Part of a small language model's weights.
Size: 16 layers, width 224, 4 heads of 64, MLP 576 SwiGLU, vocabulary 2048.
Architecture: RMSNorm before each block, rotary positions, normalized queries and keys.
Training: a variant of Muon for these matrices, 7087 steps.
Each number is 128 + 32 x the weight over its row's rms, rounded and kept within 0 to 255. Layers, rows and columns count from 0. Numbers have three digits each. The size before them is the row's rms in percent of the matrix's.

# layer 10 MLP up, 576x224, rms 0.125, rows 5-25, columns 0-223
104:142149208082180087105143130117135128125129129114154029134143102096106121131126140142128126114082157103102044086125130094154183132114109117122107083129145124128164137137089201152131183163137119087150157127157097140122140130115080131103137090090120129151132120147104154157104060154159119136114148117163137092053158106102159138143080146091085158120068074080112109143081101146139220129195115160111141085127143168115149154051043181169136175130106130113166139093136159102167177114179101121146078143133136140144105145111085123080138101132130165151129176087099118068062088171092101131143105063120111150075095120129117094126144163113178124048128117121116094157156098177092087140131
089:087126159191075059112114111147112124141113110137106115129109095135154155136099106102160124135104124127119128128131123164083187112077129140134133117157124179132087151124169133096138109122080095136145122130071137174068076099053161076129124138130143148129145092180079087183144122111065127138148124068117100089161114191085092104076162099149142106076130177054124128105123132138104158088151157109102124152171106098174088083058167127141155135070078213114131168075137097134145133124171148076115105100138099142156113044111176102142110102163138142184154100186123107128080142153111086156162115127103165119080127190122207167183118169120167100164103107128098152109123142158150100091091
093:147141151183118082117121061087127132153117141092129158171133147144136116181112126114127087126167092152089177146154069119066135191122119125130120101211167100113111086141145124160087069149152102160134070072156098118100115125117081083074098130104082169143086175101118094124137184118074157138162092126141109072086083145138121174127149150139088118108146140122079158103127120151055086143132165127102056150102170108112171117109122156144116110125168165059172135144081143087155084152104127114079187117101156128148131140078070122150059121133121099193089079103134146096117107060106167163128193135124103167159134117084123141110134131127100162048189091123091146086130160114142156104130
096:123103178162178159125127138151098138120178127125106073101155130171120095096211140084137152069104134050139079121159141108098099174112153077131078104074168134160167136176119110158072130108136134113063164122176146158075127201117158145118022119188079103119078136090182072101169132098116133192169084166133109148183080143130152114114119134142125143162104131159077161163127155146114163153131141131164052148155129127101116128118118198169128114107117152118131183177138166131095069122121092115206158105104180118122103128107119129133139100157163092150110130126128157140128139147106115105138134149140103145070153148217103159082127162107150112152131114136149174130056141111105147161101
103:105124142116211123114069103101137157143106106118147180208087130155120096084174155125151147114099130132109154068152102146136103098165139126152147147099136087108161117157097121106083179122138120096099062161083141156166096153137116078130108178166130102145099129143072099109159160148140121097123115130107137093159118083139124075146160102212151131136133086131066099075154141118108156106176145094171119117190153133091130126152114156139081107210210132170160069109104145144155121119144111127135146172096225111142129165167090192139110115183133105132061150153119118104067088128120151101141142175083141137127155146111135225193129145129109152120126126118073119133088061088170106101132
098:153109182102132181168124096134200144102145055093166109092145125165137107096075126124123142148127125166107131172150139089106113124137180172116184126111126138121137098138071174143129143121185095146130135110168154169147147166160097079117113179133170123111140102181123134059130182122128116099159111136111136147136125158103145140110127185149136122147098115083204129108116083109174054129086138149102217151131137145163135076121167199175160115123137101151089042148057169128144062097175116185138122124127118159094151168125211179100104105124182104152111104152126135084123118150164118095104113149127093166150171074134114150118157220146110145082066139095100146125158103086121104147133
095:094104130147099163133175088158163082166157121134182094147133119154119105107113115109149155129167148185182105108081185079101102119052147134149108112131123105112059103088079102163141140100100106091142128102159136073060140113103187172197112123142149115114150079155107135102131067172135129133157166129100143086065124168106126160127147119170101112149142161099188125141097105146061140053048141084136140094107166154128151130123161118112160139148160084130101081074124131120120162094118120132106120120113135140130140135094155149213148139075126098123137162119090096135091132094073123117162111101149149143120072160179130138097134111064136142171148048189157057173182150184126070148151
101:154114100114136085088121143101138145158134140149147100122141199189132126117204111166096135140133105167135156082204124151138119069168177086141089129123149130165187132148095100111159062153137103136161111144157151077161106125097067085146166162115118156165140138175133126089094122120077164123128143145172171121116157132121161122116109087102097180077114191114152139138132085127115117129149189104139081130101070146109156169176065172135141116068134158163134123120107140140130182100161173090154119133108118142130113111081151071154169150151132119086097093103202120119223154167106087144129122102139122121073148121138073169198103081116095207105123150173111141177111161093106148070069
113:101109119187122150118168150125143060123156140151095051137141101141068144137089121070155141109097157142094118075120159123105091087148138078085142077113202082156156132148137145095117143133118165067070150089120079167178129117149200118091106156117153106087151085180208139110145151163157106122082089135163092118140143088066114174152154123109184117098111123139142137105060135169159075114153099131112116202122130087153160122085122103172128149125110115117117170090130174156134053200147122171128067121061098130109079128115095104121156113117163131122112104129127144167122082149122098129131108083072175145149094127160107105139117165093159087135125120153124069184100110078162103064148
100:177093099138153137098132167134041166117177080157197163164100108150102116142140139114150170131187109101201137137154039147139146107139048138119109185168115076147108141138137168138151087144131137170125115154125141109135053120093139099150083134138137073108077169151120109148157096136161179129137134093134115165132133182130161172194110084094075127142132124142176067103137155175120135137065118133179123113097126160181104099170120142105160126142111083095092097157116129070162147149095112132161073077163172151137163092158086155141131129146089140128113107151109119066109154092095112132103138099084175181082122141141153077138132122042102135108182126077207127133115160103138097123146
101:108101154169104181106088150100142123087143072135133118071147129097131166163161110133145174180173151089148135173152115112132063121126133136120138162141113089088096150171168138078156143101139144178144145135115142127082159183123124152116137066157116140165145091063167181106128123103140167145109083148148127177145130124143057175141184111123119150111134083067127134108110101160090113092095200176132109062120154148080131101145126096121151185131146117087154122138133168101155164104099136086130112185205071092129133126125130167118186160056132060095085126141165139101159082101127162186100078088165096084071077124149180126137161121182124139125108118195145114075156174143152180146130
100:084182090170168110144100131143127114108148180108100149138128124197181059177103074128082133124132136199170112155138079144133156155073164158151139125130105110133147147133180156091127145154130123099118105160158161096116163097085164132104139122149131098173118092072139148076046105196132121132112151183094156096139157213113116126092144172097157105118146144098202129108187145115153130059121089109113140216123092138123144126188143110116173132125095185152127081168142134148097157178165151170128085159170123110096191139180064100125124114132163150122125115169100101161139143131217130136093093145098202088142120169131146122147094153166121121093157144139132081123135082096119138160107
101:134122121144155151154138142148180131110110130144152137134135112124136204071094063201084103169167143146142120140188171137106139171121183138120131096132143101131140118124123145113119104119108158148106127101160171119112120119045094091157147102088127092148186094054193166147146149151137137134100125196111139119139124164172150146101104097092106136099141089123153135211090209171101142137109089103082114148098132164135161151080111103156171148172143119107063126067106101123147125136106107097167167100039129119108078097075187142117075103170079093191197119102117155126131099131167121163106118133066110169079156115116087135119172141099121082121164126106114073064173137133138118069113
104:098132152130114101131182055124152192175146174096141139123122105093099082151107186126179138137074154110083162178064118100168067092164108058173145157165106173072131138131082164112086113115088101121128086168141123166113136135108131107104134179107174089117137140089131204150126144072143116147080091102185090138094138176129142134143173109139128106090113119118128132137140137153139179140118149097139075153116083056131119111130135137142121154128102165078112134089132140179157094131120163132108073105117132173142157174078221136161143182114150119070095174109147130181090157103164088122149161105105117079166103125071167122095097105146122089116149158154125160145104181184142104113043
091:182136169152137134122142152092151101114148129150087087080147092107100124094094101111101142104153106154140120106170076154113168144104100138194119093078101134065128151080151153129116148125166161099146125086121129143116170120127146107125080119130031149123189142125104180104142115101085118088154163126063091102108149145153084117094100133129145116197125120144084119071125156115145082115107065097112114148135124104160118146128148205206074138149179099081101157106132075139117130133114113190174135097074103121110190178120197111146153107126130176173065169107126115069110154127154132073117166083130096130138117098127127181068118105190104123135142149143093186173144152051168162132192
100:130177147056110081157107090194115061162126139194108134149109151169183114118098157103159177170137063105112119101131074183125120145105142103130145119098198122139089134091140106096093130106111061168092143129075135123106141105116135060151132146089113123093137139149175101140137097126084133171118148126126145115073157179086096169159171124087181142123104159131145095145151166179160128152024149135097140140105159128106146083144102166119067146190089101122096173153163145156146115135131084117147111104103161107118075155082132130149130170139121090144122114160150039176098147123191132071094122128100024174128101149160123118159134087120136128184097145118135107137130107100171162091113
102:108087154156063120105182129151173134104127137121152125105162142135157092152126185115084170142159150170141178116102122169156148169122151134120136159151119116105176137203122105101101127113135129156116145134127078187115128142130069139113087108193094132126138192150104130106155090143140116126118144131096123121078160094153081145095103164220174134106092144175175167191168135129109088101138142108149153181130175090101135126135121122159129160129109101101188145103089122082056151070205092099153112138220163076081088122071089184112142102100121142146133133094128153105142102148184207114105159122157131184168136136153130113192108142181114108185100138088105130126114071112139162158070
099:132178149152123071121155164080198134164152141083191076077128112097088143142141126107133130111109198141106131130128174112114067102130137216149155158115147090120082143080122128047124107157096091094188085106087099145113133122157140085124151137140096167093180056168185104155110151118247089071088101173116113146092145122133133129142193086177113105121170134185098150149110144178090142088093086112156118167108157090089148121126110154095143109138106128146141126116167165181067117117143123139150111184128123110106126101104101182135166129127128134153174089128126103159118112082139154067153116088081120084119110175179125123082138069116129176129138163110122134118119136092123096141076
098:110111132131106133147166088144127124055167120122113166099115074151184132099113098120192145193142097127115166114137148144082147121115245092177129072179107107075141115176142175154111151129145131139145146101162171121131137104172113150082156129139057061105071118167128097130101111110119120112149131167172103117156086202074072142092131167150119155129166157036102079169062111083105178135163145085159161113093162144168134151167140102138145128156081093142131112179122173084132123125122147051132106099102120175143170144137063099132162200105162123070166125128112100122100165094139149122144105098126109093148141129148141147082121164125121080159130169163123125138058163127125116128125
098:125049146144098087111133161097091255129101127117133151104115185153127180131070134138144128106124120137112149067131107120200164139146185173094083099084146151141155173128111201129171132148121088156133175152136118131090099159111086163155069135134141115101146130062148129105066193168114131105132155072155154177128167151145115116091128129085160130083139065117103135156110108163136136088137094129111122131138060173145147186121151131123140117046113108151137112142175106096116205110107159085146172106092157100108141088139142072126104139179113097162127145127124066158133111160107177092136107124172207083092098151103108137140109126138144152141109104157161129158064157102165087150132
096:120117147162159161149123171086116112160154138075103098136111157125125135122103087109123131162118088142139105097151076060146127115138085136131160133149113089101085204106188152078095075143194113128162116138114130143179141145126204108096152149119119142093115106163074137164107087166117082084154113074122163102045100161102180073142103046102150127127148100125157133025091094167137167098133101180113100096044085091175162095147127117125142201108136120122153164128120112130147124130083157143100146130106080136154114110161189131142121134171169131094140128131053102177154170106138110144113128087120172166165154128124108173118151143166174141117148117091074099114172143082183151075130
# layer 10 MLP down (transposed), 576x224, rms 0.0429, rows 5-25, columns 0-223
105:140178123232172150095148133091138162181130117155140126132102169106121128128130112130082141147144089104165109138116102174126161117100123106186171077098128116109079111095069136177106161102110088121146192152078126131143107098105141120129149185158067162086155158107144174102136167107124162071151161073118039109137148140110095115192097105096133142122107129129081149195083143104135096109101153176152140127163158116146187151113133121125218095127145110164132151121180115108082135148069181146118162081140109150083196105198129106128167159104164073117143105071132079082154122150155111124087101148182117135101140142185140071105155072120128137056128125099141107140170153118144164142128
085:160133098155109168140158133140114152138084157135160089126134126198128149121163101122119123160132072053132160119170145159144114148099083161122105137126094141070086088135106140079128115158140141124103191097172125076126151215188164105117057113082127125145126151140126185086167120069136125130079074176138123140134138093167101026126166154164114138138115142131121159158114123092165116133115144097145122127113147136132139107164131197181075114208144077167098085150093138190152148098102102121177107200194123071140083206154095163151107100134141111149175157145149074102180106092127146130092073088139159144171115102114110115080121106107083127183128143093131147170087131116110130135117
095:124136079082155193079187172113149088134158146138148165127200115137134185080134099140125137113042141140120102137063097129235117101145143153158117173152119169159088142170078150036142138132122147098123119176103120118147161110094167118169172139153137163134094121129121157159141089118138113044121144129135097163156152148103115083129120127140205176108096095162098108120121164109133158147063100110151138104143117166109111167144130162080137136187109124142096144147180097156128152112142150134131120090122120119116046136130136109163162120139122138069197164162140159146142113121188169100188088190138108103123109195151137137191132064109078128169117128083140143177153120163090107169133
103:149119143110140145186152084155129116159068116163161111110114154094079139133139173162173146141143102132150070156130176188122195162123110131161178070111137112170146196122138117128107142113101169156138189086134092105125194129065181082137081111152097178103093085166088120119159196082108123103139101103186144096134135108178228164120098162132106085158114156175114138097115060110170125160158093134134206168100120124127082102172149129159111171133080113140200117114162097175124079118122134158165091120085141145132111175080088093143148091113146151120160108092148098161161102103154131102148119147091111115176130116127104139078150119126103154089194127109097136090087153161158107121075
103:088123132119124130131135117169148147125139177161083108156165141099122078131108180124038202160143121124106073126154146138097130085046157126167120107156152105147131133120167129102137095175164212139100134142138197083087124078095140144093072091143125109094121165172066143141104178067129085113143107149072168159180078155171054167142135175101125159164157156151145131136064114116163148157102141038112119112147078085067111146114099148115072140172123107070120147109147138120119150176134152123134101134105147111170145114089110194130114133097125065100146080105129121141137121134110124106106074117168131079132149100170156155144089119084133146194147205110169146137077139098108127134129
099:211148119134177103118122152109071099129126105105168138132108154104173120105170151097062115086172114142142110106043142115089090204076137154176108150135099151107137068077139095067080185123088132107143148126114131062120148145124095146159054093119149162139165104130124106186153048081137072092092093134130165107147164109101092173133086094093093144133112093149095108111099110092117099122123138131164149159102112101099113139072122092151113109147088125118182122102181180180123112125175107131155112112084090146187050123139070135117126121163138130124151133140176081137092096118144156135079125096181156142168143220121133148182149092175102118118088117120175118171139145108142145111108
086:098147172147061133145090123198177136134212207132142165120061137187124129116094117103075124121097109090112131110140048097148147156121152103140121060084111135087141169150179096147156168129085169123118097104137189201161183134099118133083111136092098134186133143138147169122175255146098104105111100115113115099163132119116158113098105144112125162079110127153096162163123082121165208180110128121057111118147123140154128156115098125096144124106146169111192165169148123108134122130139138128158126130141145146095079148130134093086139139144106104111168141099086147147127155097128139123135122109083144150134080101137093139143134092188103104099091135113073125069088143133130102168115
101:130141219182176143138124125132144052204188090078170170103126095127122133132075120156068130152128083116109150137126150076110122126151156144112185109139100176127154109188150120130122108142167149129162142114146142189122139131136075155160076100139167199157147087111142141132141170099147140103068145124160104107205129170125100109101094125124120095191108187137105130087119100108226136136091091134171091152105125128122128073132157162182083139133193119080171099154138138048106091172147161126119149123118076112143127202130165123141122126147072110127163111154145141161129131150145137109097154128087133179152163131126196130111174142162129204150114148179111111106083116183099105140115
104:181156105170151143135129161094154147139132101048098144128094175175133109149197154094204148117177173135063128102126120133065097150158126109129146090117147139132088103047108128097162088182062155093081131160139164120148093163169118135105137127137155107081174060149130168138132055138109135150150115076130125126107087137150119116220100131116126096137121144129091101132177099192152197163144156134176137153126147163138157194105125136176112096097144150126150130103168141194153088122157154123116166106167166139145104113086051137060138110107099179045096092161140101071112132145180116107125170118138099174160115109152130170163090141135125157116092105140167125095108155132162146153139
100:149124123127115143172182114081144122170140153141130126078116080136165136131144120116142074143100141131153089145084125117102030119171143149104138150126206191102138144106140000142142101202091126110145156106108084143122157145127151076189165080171104172143143185132139085160149148074133186158122124156129131195127094126124138134133101104154126118176111107135095123139147138120061151101120113126147089143136119095086104123166056072141156123123081117064163107160151141187150138108156132106117064051132132104143123137150101125080117081133115111133154137122081150137113159133134171135197165123102091134166190109155149165118094138091102148168151140103084104118117163122104015110126
107:172158111122181087150101094114172072102149162105157162107123109118160109125180102150112153199165148143205088145090104156170114107135118119143139129189102073115216121091147126160152138115150064174148130168157115147059124110125122166138133142153134129191136204123098184162196152115137146147162098105166135134135052124164088158147072099175152152113181109172195128061182207154128138143117128128148083141098202112122112061098145084092090079077170150116113123128116122114111084160102049090177146121112092157117145126134118107182153153147085180133118136147122114149128132101183106141130146154125149106114087085150152118098131147135091154146153104107179137160133139114127114125096
100:090152103122159091113133119141131097114121078125096111153136101111151225129137096150170155086130156035172086127126166092135131199137156085078133052116153160078093129067083140131105173074113086200131110123150158099126122084106118147128084159180140121122110159110093080125154097124172080102172101114097089090136094124164142089140107161097120078109152132135176086121139158165091134121113173065097119143086118135172186142131120124168140094129130162136122109134143109153072112141135157168133154097104092160141166073155137089144124193083183150127119149065073129119068158129163030142097158119157106167118079146127127128136143173121136204103129108125125122081142101081139127085166
100:146181122171147160180156152145111148132177119190174158058099117090136160103065097134114097138141162079182096104140161150091154169174132163177052149075086166160121140117171120150126133156176096108081124076150125147175121120064053147149130163106145100148142119117131127179124138108123103102060164158064088147107115101119150059136121140078120095174111124092154079095149083132134123100144126130145075096089118131089190179118185092104150092160073123097093134118130085073078122146114130107098158090122202153104181111164143161109165117104136144186110132152143138155121121137102113148106113160127144129112154072148104161165165134079174170141120094148153138125157185083117179079106
104:115156157097111100129081085176083166103138159125131152123143136099110136134154119141144164116134121205174161169131092095112046130130058107070138159119131141155116108106125137138100154094134099133100091126111086141135153142131131078092162070117105102131152136062136182083130064142173125113080128137095070066123119090168068140113108074200152120106138138123106148123175180126162075123067162150095078127138140135136094078132129140105117131166084127186142139085149101148124178063049134109105107121172099118106126137166190146125106211111159158112112140099173108164113089111186118202167145096120160121132133149129199070103080130130110106070125117108098069163146129130140148113189
098:062114145098120110101146096103116148168125083068145215147139143187168125117122149144064133146100164118117161140061204087114148130138116143139135135158124124170105030166096121133131112102149065147076094120137129124142118149112146112199118089132185139160137089105110095015106119128131125093097105101152114118077111153113153132125137103129013157169169092103131121127120111170128101131140092152121139077098150173131150134156102140116146117153075109126226188165172176105108143126172195136167117098105107162112109146099136158126134142126113158159186132149146121158151133137107202151150078149089163127121164139130140091123165125151141159160173108172111115119100182148100141096068
108:145107120098102058169152142118110149113113138121066061081144074128072175178152090080082149127122118110153095081116111224077134151096142094116134147124111139109097144112138166146092185118114138091127076098144133101107076121093169138102140151117068154121124189145081127096081211155095156070154173103136107189100160150126141149165132134123130192106157112144145159106154104181130094109159126158130146097173146153120111157146140142189161137143135125124060067044079121106111130147154135143120185172145143172116183123068098184094120135127133116161091112122094056115123159160094144174102108100130136140105108130069123163127133126133164151164088117153183100129090142079178154121075
094:126131125149107184082130148121106089077130107123181125165097154149146159146145132115155103141176124096118126108114168111115119141101163151071137117148131162116143143112144083121150120108121170070148175054160057179085164100080099158127090071170147137141181128105097150132085135236081128135138135089176107167125122100105152153037106153143136133141168140111144115123158155165166089155132102130090139095115098112199102111100110150218142080162137083087118146150101074103138111112140122102160082118153081151105149106105148140105158167119156100089129091119121088153110156117107122106206059129130110117149162140067129098141074152173126070148146178063163182121141165164110065086164
094:154115071163104110121140065121172132161076205108137096114103126122109149163174152210155119129141078152136110114083055184131170109140144135175104045082109117175136094171120126068107138129123144141084125073131099111162109146125104079092091167134184166102148134148144094172056068096138110088110108110153117109066142162085124114159112128096103126181069147125144113080132152097127132096118162111094103108106174172127170154132136142098075079090131143165127162089135183109128081153086158093149148056183139114155075146118104159150093109109135118127175164128116141122108137158124102133112131145085149107097074093062108143169103128141102093134137094122211114160155200168165118139139
098:145137111138094069122103062082168105135127104141123138160079086161156125188150102117115113104168077168082108177131103170170112097181122124193174099077161137168115098142160142118186145115089147120090134100134175158112084151070144162086167092095149186134163143134139170134172121179099091198111125183161153117109129185105104072061183167177199111134133126124136090142133123107153156119160103125191151140118118155096069184100125108110169120160167134074105164086109094118154152110216131073138103152132133106139170116116106134174175150090144116146113186117149107120125135127118150124112110169109146068168137079108139171132113122079144053142086177106114163180131141127158123121102
100:160120106108120206031122164132073127081147112123105062125121213098151128074148130128134154155073149173116101143164071129093135111121133071100145112132143134123165148101112126125174176097149184104129103137136127118109085065142109142163127140163124088145160123146131108200128090117066135161123076118132120155176159131157105052131125126118184192168143144175130139117096119216176127145110121175144082115100116139124127095122113144088154160194128102112121091142123101161128151112121146156146147151116180067186135100078077116131052119128114150130137129160112162162096090128085181130124181119095098064146136121126151091188053122141145109181081080104113159126113070151087150113122
097:116110043172106137074096111100097168131147097172134107113156082088148123130136138095082160100139187134112135102145143130101089116133121157129110060140144165068129143137096149169060110111096114125093135182151167098118107153110111128166163106137142112148123141160110068111116096134148144217129139146136131127162156153129117133145127079154108104077159146110131121111123180138169094126137113110144159119155147128068098187109133086182141056147137145159092054177160081103192128182229124070131179136165115156170162140158105150153112124129097166152167118103137104133123087104144176124161052112172091141213161046147128115133136114105119114159089100134130170073062125117154182142158
# layer 10 MLP gate, 576x224, rms 0.118, rows 6-26, columns 0-223
094:153102122171179164163106085174160096115029150120114133129139098073168088145155145148097120143115075151082094191097105106092171153129141043104101131153155085116134119086119162156209171132117167184062170189055181142104129123171055137139122127172159134124082122115082118141139100195102114152159100142150097156097076155119158164159156187126144141068128203108115182117116155163102169113098141118117128119181133144147123085109143161124129120110100145114110128102106141106191173124094148135142061128166108169076116154118118032095094172094167144157118093116136121129105142133172122180160131138141162120114098114151137155125085148143158113129069106139121116104110142118180144134117
092:115092144127128081153097127145137158156099126141052138135091122107147105144170131130116107137134060108149126135173127197140168096054084129110133150138158134085154111155140051163138082175198102145102176186149111095105117054162138095094085180144104121124092102141197110185102136167141134239152142145092119144140122081170148137159197084138142152157177115137183127134129125132134098157185164071138093108160102185046133151115095184179089103109120085086137101083106072095127126103156117154145114136151158075122144106131070134092127155178141194135106190137097115176115144112168116140103118102103111090140157116153124150144132152160145146114107117166094180140092096101130121113150
100:099137139079100093125150077125137105145112131115147081134130139152144176121080194111150111134176141149110110176135186106158158155174105112131165074122108137120134111184122072182109129169084116120172108086100134113112138072154139169112196100111137106080138092112099141100146161159136135107127180091136109101169133079135170159171134111116161123164130142106113108142139090080120114121090098129137083188078211137120167125163195121154208106060110121098132086123115108098129109119120042218097109158152130137141032136185087132141121144126167128092079097153110092160090137113084129149144170140111074140171177138113107073149117155139167047159104111127140124126131129106174073136066
097:101115117146070173127145109121182082138174148165095163143132123121155146137146116181136145200113124117107156122101153085118075131152153136126162114140103102125097141105129133163113118185153107143135110157116157147122138150118095095139155049094092165152095093167148125128049121134100176151165086107142160116182092112070073113111163138157149181137054209134150152100104116131126064146120087139092135157139110066147062129130147175122150138168083112188109139174122147132056109134108096144210126130145161122141084080203117136160177094146104168112151103114107130143102144135137164107132141112120114158039178174140126075135157150170052115157064151197093125101125112139181164103097
104:137109083100159087184147123080138102128097179165142090168124147182121085149129159144168125142071114154107132115107116151143165137104131137113143133075058166135122118136152105079110168101151180154093091165081129165098142140116123194151109108178151140179092156118189091078085159169169196158132153152102124121236103204105121105151143121142129130153140157053122151124167126148141178119152129068145107116141121110190134062086078114190166137119142113109108100079176102099101157102183144143088084158137126115099131123172124089119127142171097076108110138097132148094113139141114137106096114087147111100110117234126098105119144148167160138160140085124133063143182130095144121109203
099:193130092135157130096092151151138184136096107099115083121114153109146163166137133129093099153127124098061195148188119136165090123110077130136122168180155083116157088167108147122152113128119132140147147162136126144172141145118133079152086148119109144127110120132180112074123090096187079146099137135200053183085089098162113058140122157104099131139151125134056068161153112127152126240160146159093112112093122100145144162149147056132111112164048150129135122126147109217143112096089136133217122118094121140131181103183130133105101176153072096131068168145127117081119127117150120091152117110129152105136172116114189154149134155133125159099139094093196175135169118128168122111135
102:134111135131063117153098109211157121100186070100130106123123123096181108139173128170169120140131126118101110125150047174084147085156072185162100128188110107140158093117167075132146097135080107080103079142125131147124145121087066163168180091122147114113159142153106096165154065148129076082105177122085101088140098131103167126121107135158147139094195091107133117126147159182143130118119058144127160196121105156111149117122086113164151116101093119155152159178084096135114144107144123138111133140110132120128106169188218131144183080041137131167141130116126145205147175157110145165140139082191110109113145124107171123138125145196120142054150101152121174117104121147142095174128
102:171135173057110107141122147137160163097115157170101144182116135070193087088085132156093158138115124110144159141151150185166158091093124088147149205095155158090194156108137087147148117181182136128146112188146180124112112114150151120117156126116139090139139125108097118145185139066129160170090099155180134143130152142150172071154186133141116170170048104145080105082083125082103172119151128201158138128106083152138162125095080167118144107168110154120111049144095158138102149122130104137141158136139100147061134077143169147160137038146129114175147153128110111147141126094058140124121149106149096106114132120115075172142105037166138187107105141145136109132121151131095171144077
101:069082150137168076171138107159149137166159150128075187177124151146137167100098126103143136112153088133123144149162127192084119123132092199111095175086150109128142146149127148157109108119128092127129190122134125097098144077175143122105125080144174108118139132084056135099202116125189133119140043105081129130094182178112177188141146132133082175096170184125115092087128150101117197123120086111138096189110144150136176142098120153135088146089113081195092131100105106111154188115122108128135147159129164189074128071094111114111143086136100122146149161078121139120132140104085093140137094101085163138105064122126151158193096152203192071084123092169117148132115137116152109129146
099:077152131124065130117098142147134167061170117097115120135120117140147083095136143086115095103088144075108114151096121118144097093085221080143129111137151116099102165115157088111138095075108107104165053124145178178102143137214108132154136100082198107130153142131193086182133177094170144153189138156180125077098120125119128151157143083070132096110113130166098161081133101121174110114140179155151078145090132127084179114121060123136173146155099113151111125104099108154159129087113099138124107192125161107161143096119090079131133102088142125136135142090105171168097081136128128117059107104147136158151084109169092089134176127095079131103147110222121134182072105119154101090162
102:094132198084155141141127150170111103122068167130122084112098137127094134123133164096102124152196145140069171083103146195177105083144093170071077109131122061112138075152101120158119114130072156138139098112106110173115139098072147122155148084161129091130124092111106087097124113103142129187163110096126138076146131110085102087189142043167141171127148170131132143017130116170151172110133116128146122157189091149070075175131102142133080181095150136114090093166114149133138165115064127119165145118118152156186137126090106109118099172135132100098109156182163140118048121136162140111157151092133133055175124099053168112149143106146119111121110124128124149139133183139105105114178
105:108079149147180127188132128115181164146119192156130147108107156149139165118140139123137163130117127128102109165127108109095130167120120117191124116149110157146125138098156149072107103120165046083077124162174147133097110076136190108127130098110102153128198137050103144200114109127148153152191107114129164123056110168149154148031080082107147154174113097085115156095126084092130125132108113113080089089091084073113125098117115174100098152150115109127148135084112158110145111171134126093196105130145129040056131183118150139048174103112087046135137158155132091119127148126084122089111084158170131112112139103101080165138186118141144112169125134127075138161118153146170137104094
104:108175110117095099131099118110139145064126169112139184132106135118066111100162108148133117115189124112130147102106146147072161081188199129133174112083101095146173095078135099162122109102158177124171103186148065127145101151084114118075141156108109158139114105128076060111082124162131165157086096095178121104160150133132145126089071139184148120074089088142099154130179133143111053123082210126108150071138106153136114124153108093105145138151153162096114130114100111126147137144105089093145156173165087083061170133119099091124175114069129134130103091190190123196087168128156085084143145109116089156165114150141138150201139168139151053111133121104160126142097081093105117107111
098:148099152141119189111118077148081122135093135133134126138053138122070123136098128122128075131158121172141129203106126099117161063128112097164143146135185111095151125170105085110162109135114173126104097090102156167121135135087098138194131113126165108198120181168106086142190124083114124139180077126149074132140110080124110140131231167082094087153078113098084187170069101193085113112107114140167087113052095121143148086161122081115135119101088140130121085158119090104144152129154175149156157159215135118129147170179108123126160134152153137133117127129118140142099066144091144076144105151135155065134155115125140141089075139113166131071151200079100132162175137122120116149098
097:137146140101087132167047232153143151159098164135127151101130099126188110161117112121106118101151180052171130156137101108101173131161113128143167214089121146112138207166108116159155119181093174086113147100136168060105104083175112134135130118119129087160184126120158133075131116087127141158146144148106134079102095154112077132108131095121144145074104108144105123150145174105147140057086124125151099163134088135080139106146161114166090122138118063117130063138107197173112108157099122152116136138087111094176133126169127117084046116073119089142117163168101155166120092104114129139055095122140142153165153163136133197066118127095185125173163150113142155122142111091078104092127
101:101157103169126126175099139158141133145144107158124093159126160137145108128166157098096163122131156029112175148138183152105164096071106136140173112181136186147072148132134145104032127106175160131084144141111114213112107154137117125132175083088091148085178093124145134107100102104149121145183118119087147093145199139109055150054143152152086108127138203118054176170157066103153123093206095099153132117181154129143141156127115118196146121105120093097102098094179112100122098189112105110119141118121150099133126077147167116088094132146144120134070144127069166117134115143174106146099109111180092164136165103091100168171092176148124110079108108121137131115152121159101098141152
095:079131131096110139142137142091109118135175056149188132164138169111096134140066161154147104127132152134136109152143160107096104184136118175075157145097169090051085091152126119157072135134170154098077149151143159122113101174148103139166091164102109105163081137119166091118111204107062072127136144148109113139161114104190106117103126157183135156126180172096136110128124062147131119177116198106160109172140109119157111146130162111117161126117141075137116092052153124147087123112155144116177169105118110055092157117115115120082111175112088119146110181137164161154173121105153156088198144146078145109164144146159115180127086143153098123123129194179196128049086090125123130147065
099:093105070138125135114172153149042130143154141097117151117177137157106119133132117053102120111071153104213141109143140194141083144101085132156129145165137169085222131175171181088195175116092159097061142113177109131129084121112141128239153140140144080134118114048088123141074159125093153151133176201167127095104113092107107089155164123089163132142084161081100145117141087121125141157077118146098168122119173087120093119114128169127165138135152168084102102065113144083103118146119169062138119143121107165161149132102135130154117128165150113145143152140082149127121145103149063128158142132142160106105142129116155136101090124178122104141091071110191155111112169144147093101122
096:158140092110069221147132090123143175199146145141197139132064147132113082117163105142085159154147112125189148153101153107063148132116109139162128087071137115120075147148142140141142123109184147109107074126105114139151122146118101117122126121090159154133114097114130170128171084158090129184102124187113192110061110169097119153148109173150118191117133173091105090129159128145115117072150143108126126128128096154161091187217119125120112145100112117107093129129151160125070142125100110133093175123127199162093141188093128141127179117098116052219135138153144149130178172148102072151107224102118106112116113147087092128154155185147139124124138088136142170174166170121163163108160
096:070167189147133121134135156187149124138142100051138097103099119123126188108130098160146101136075086137125127147139176090143097131105109107108105116106136109160151089178099114142104146080127136140143106172117123095139154142159090125111122173141158137160125101116119068149102129101148111169170083079128145108110120128133105096149151045110118167153158092206078083143072188105163134179198111111116180128139095084134074160139079191142095166129101086072115112130172156144094150134091073154144104109151157148125074149216148119181139120096132090127083121096083106164155118182104138137144068132122137127188107079186171154081104104144083145122132161168148022130115120167127123118108
097:128115162170131050141057146074102140088112145128132162123136143102176141104166090078137164078206155116129067120113157096116129147113158138127088087090063114100089111123127103093143092118111132132089107099142127122127088141061165188107124168137113117131170116157125098064088119117152131143206099125081100099167121175120079098102092159130145141154145168137125097146157135173109114094108047181164112112137175115029133153080070085122096142076116104152126077171121094141153118202123114134084115166086127129130165135137089118156114124127188089131108152115156058160067144165131129111087117106144125142164050148130127178132151125155124131164117105083160122113070108142133097147199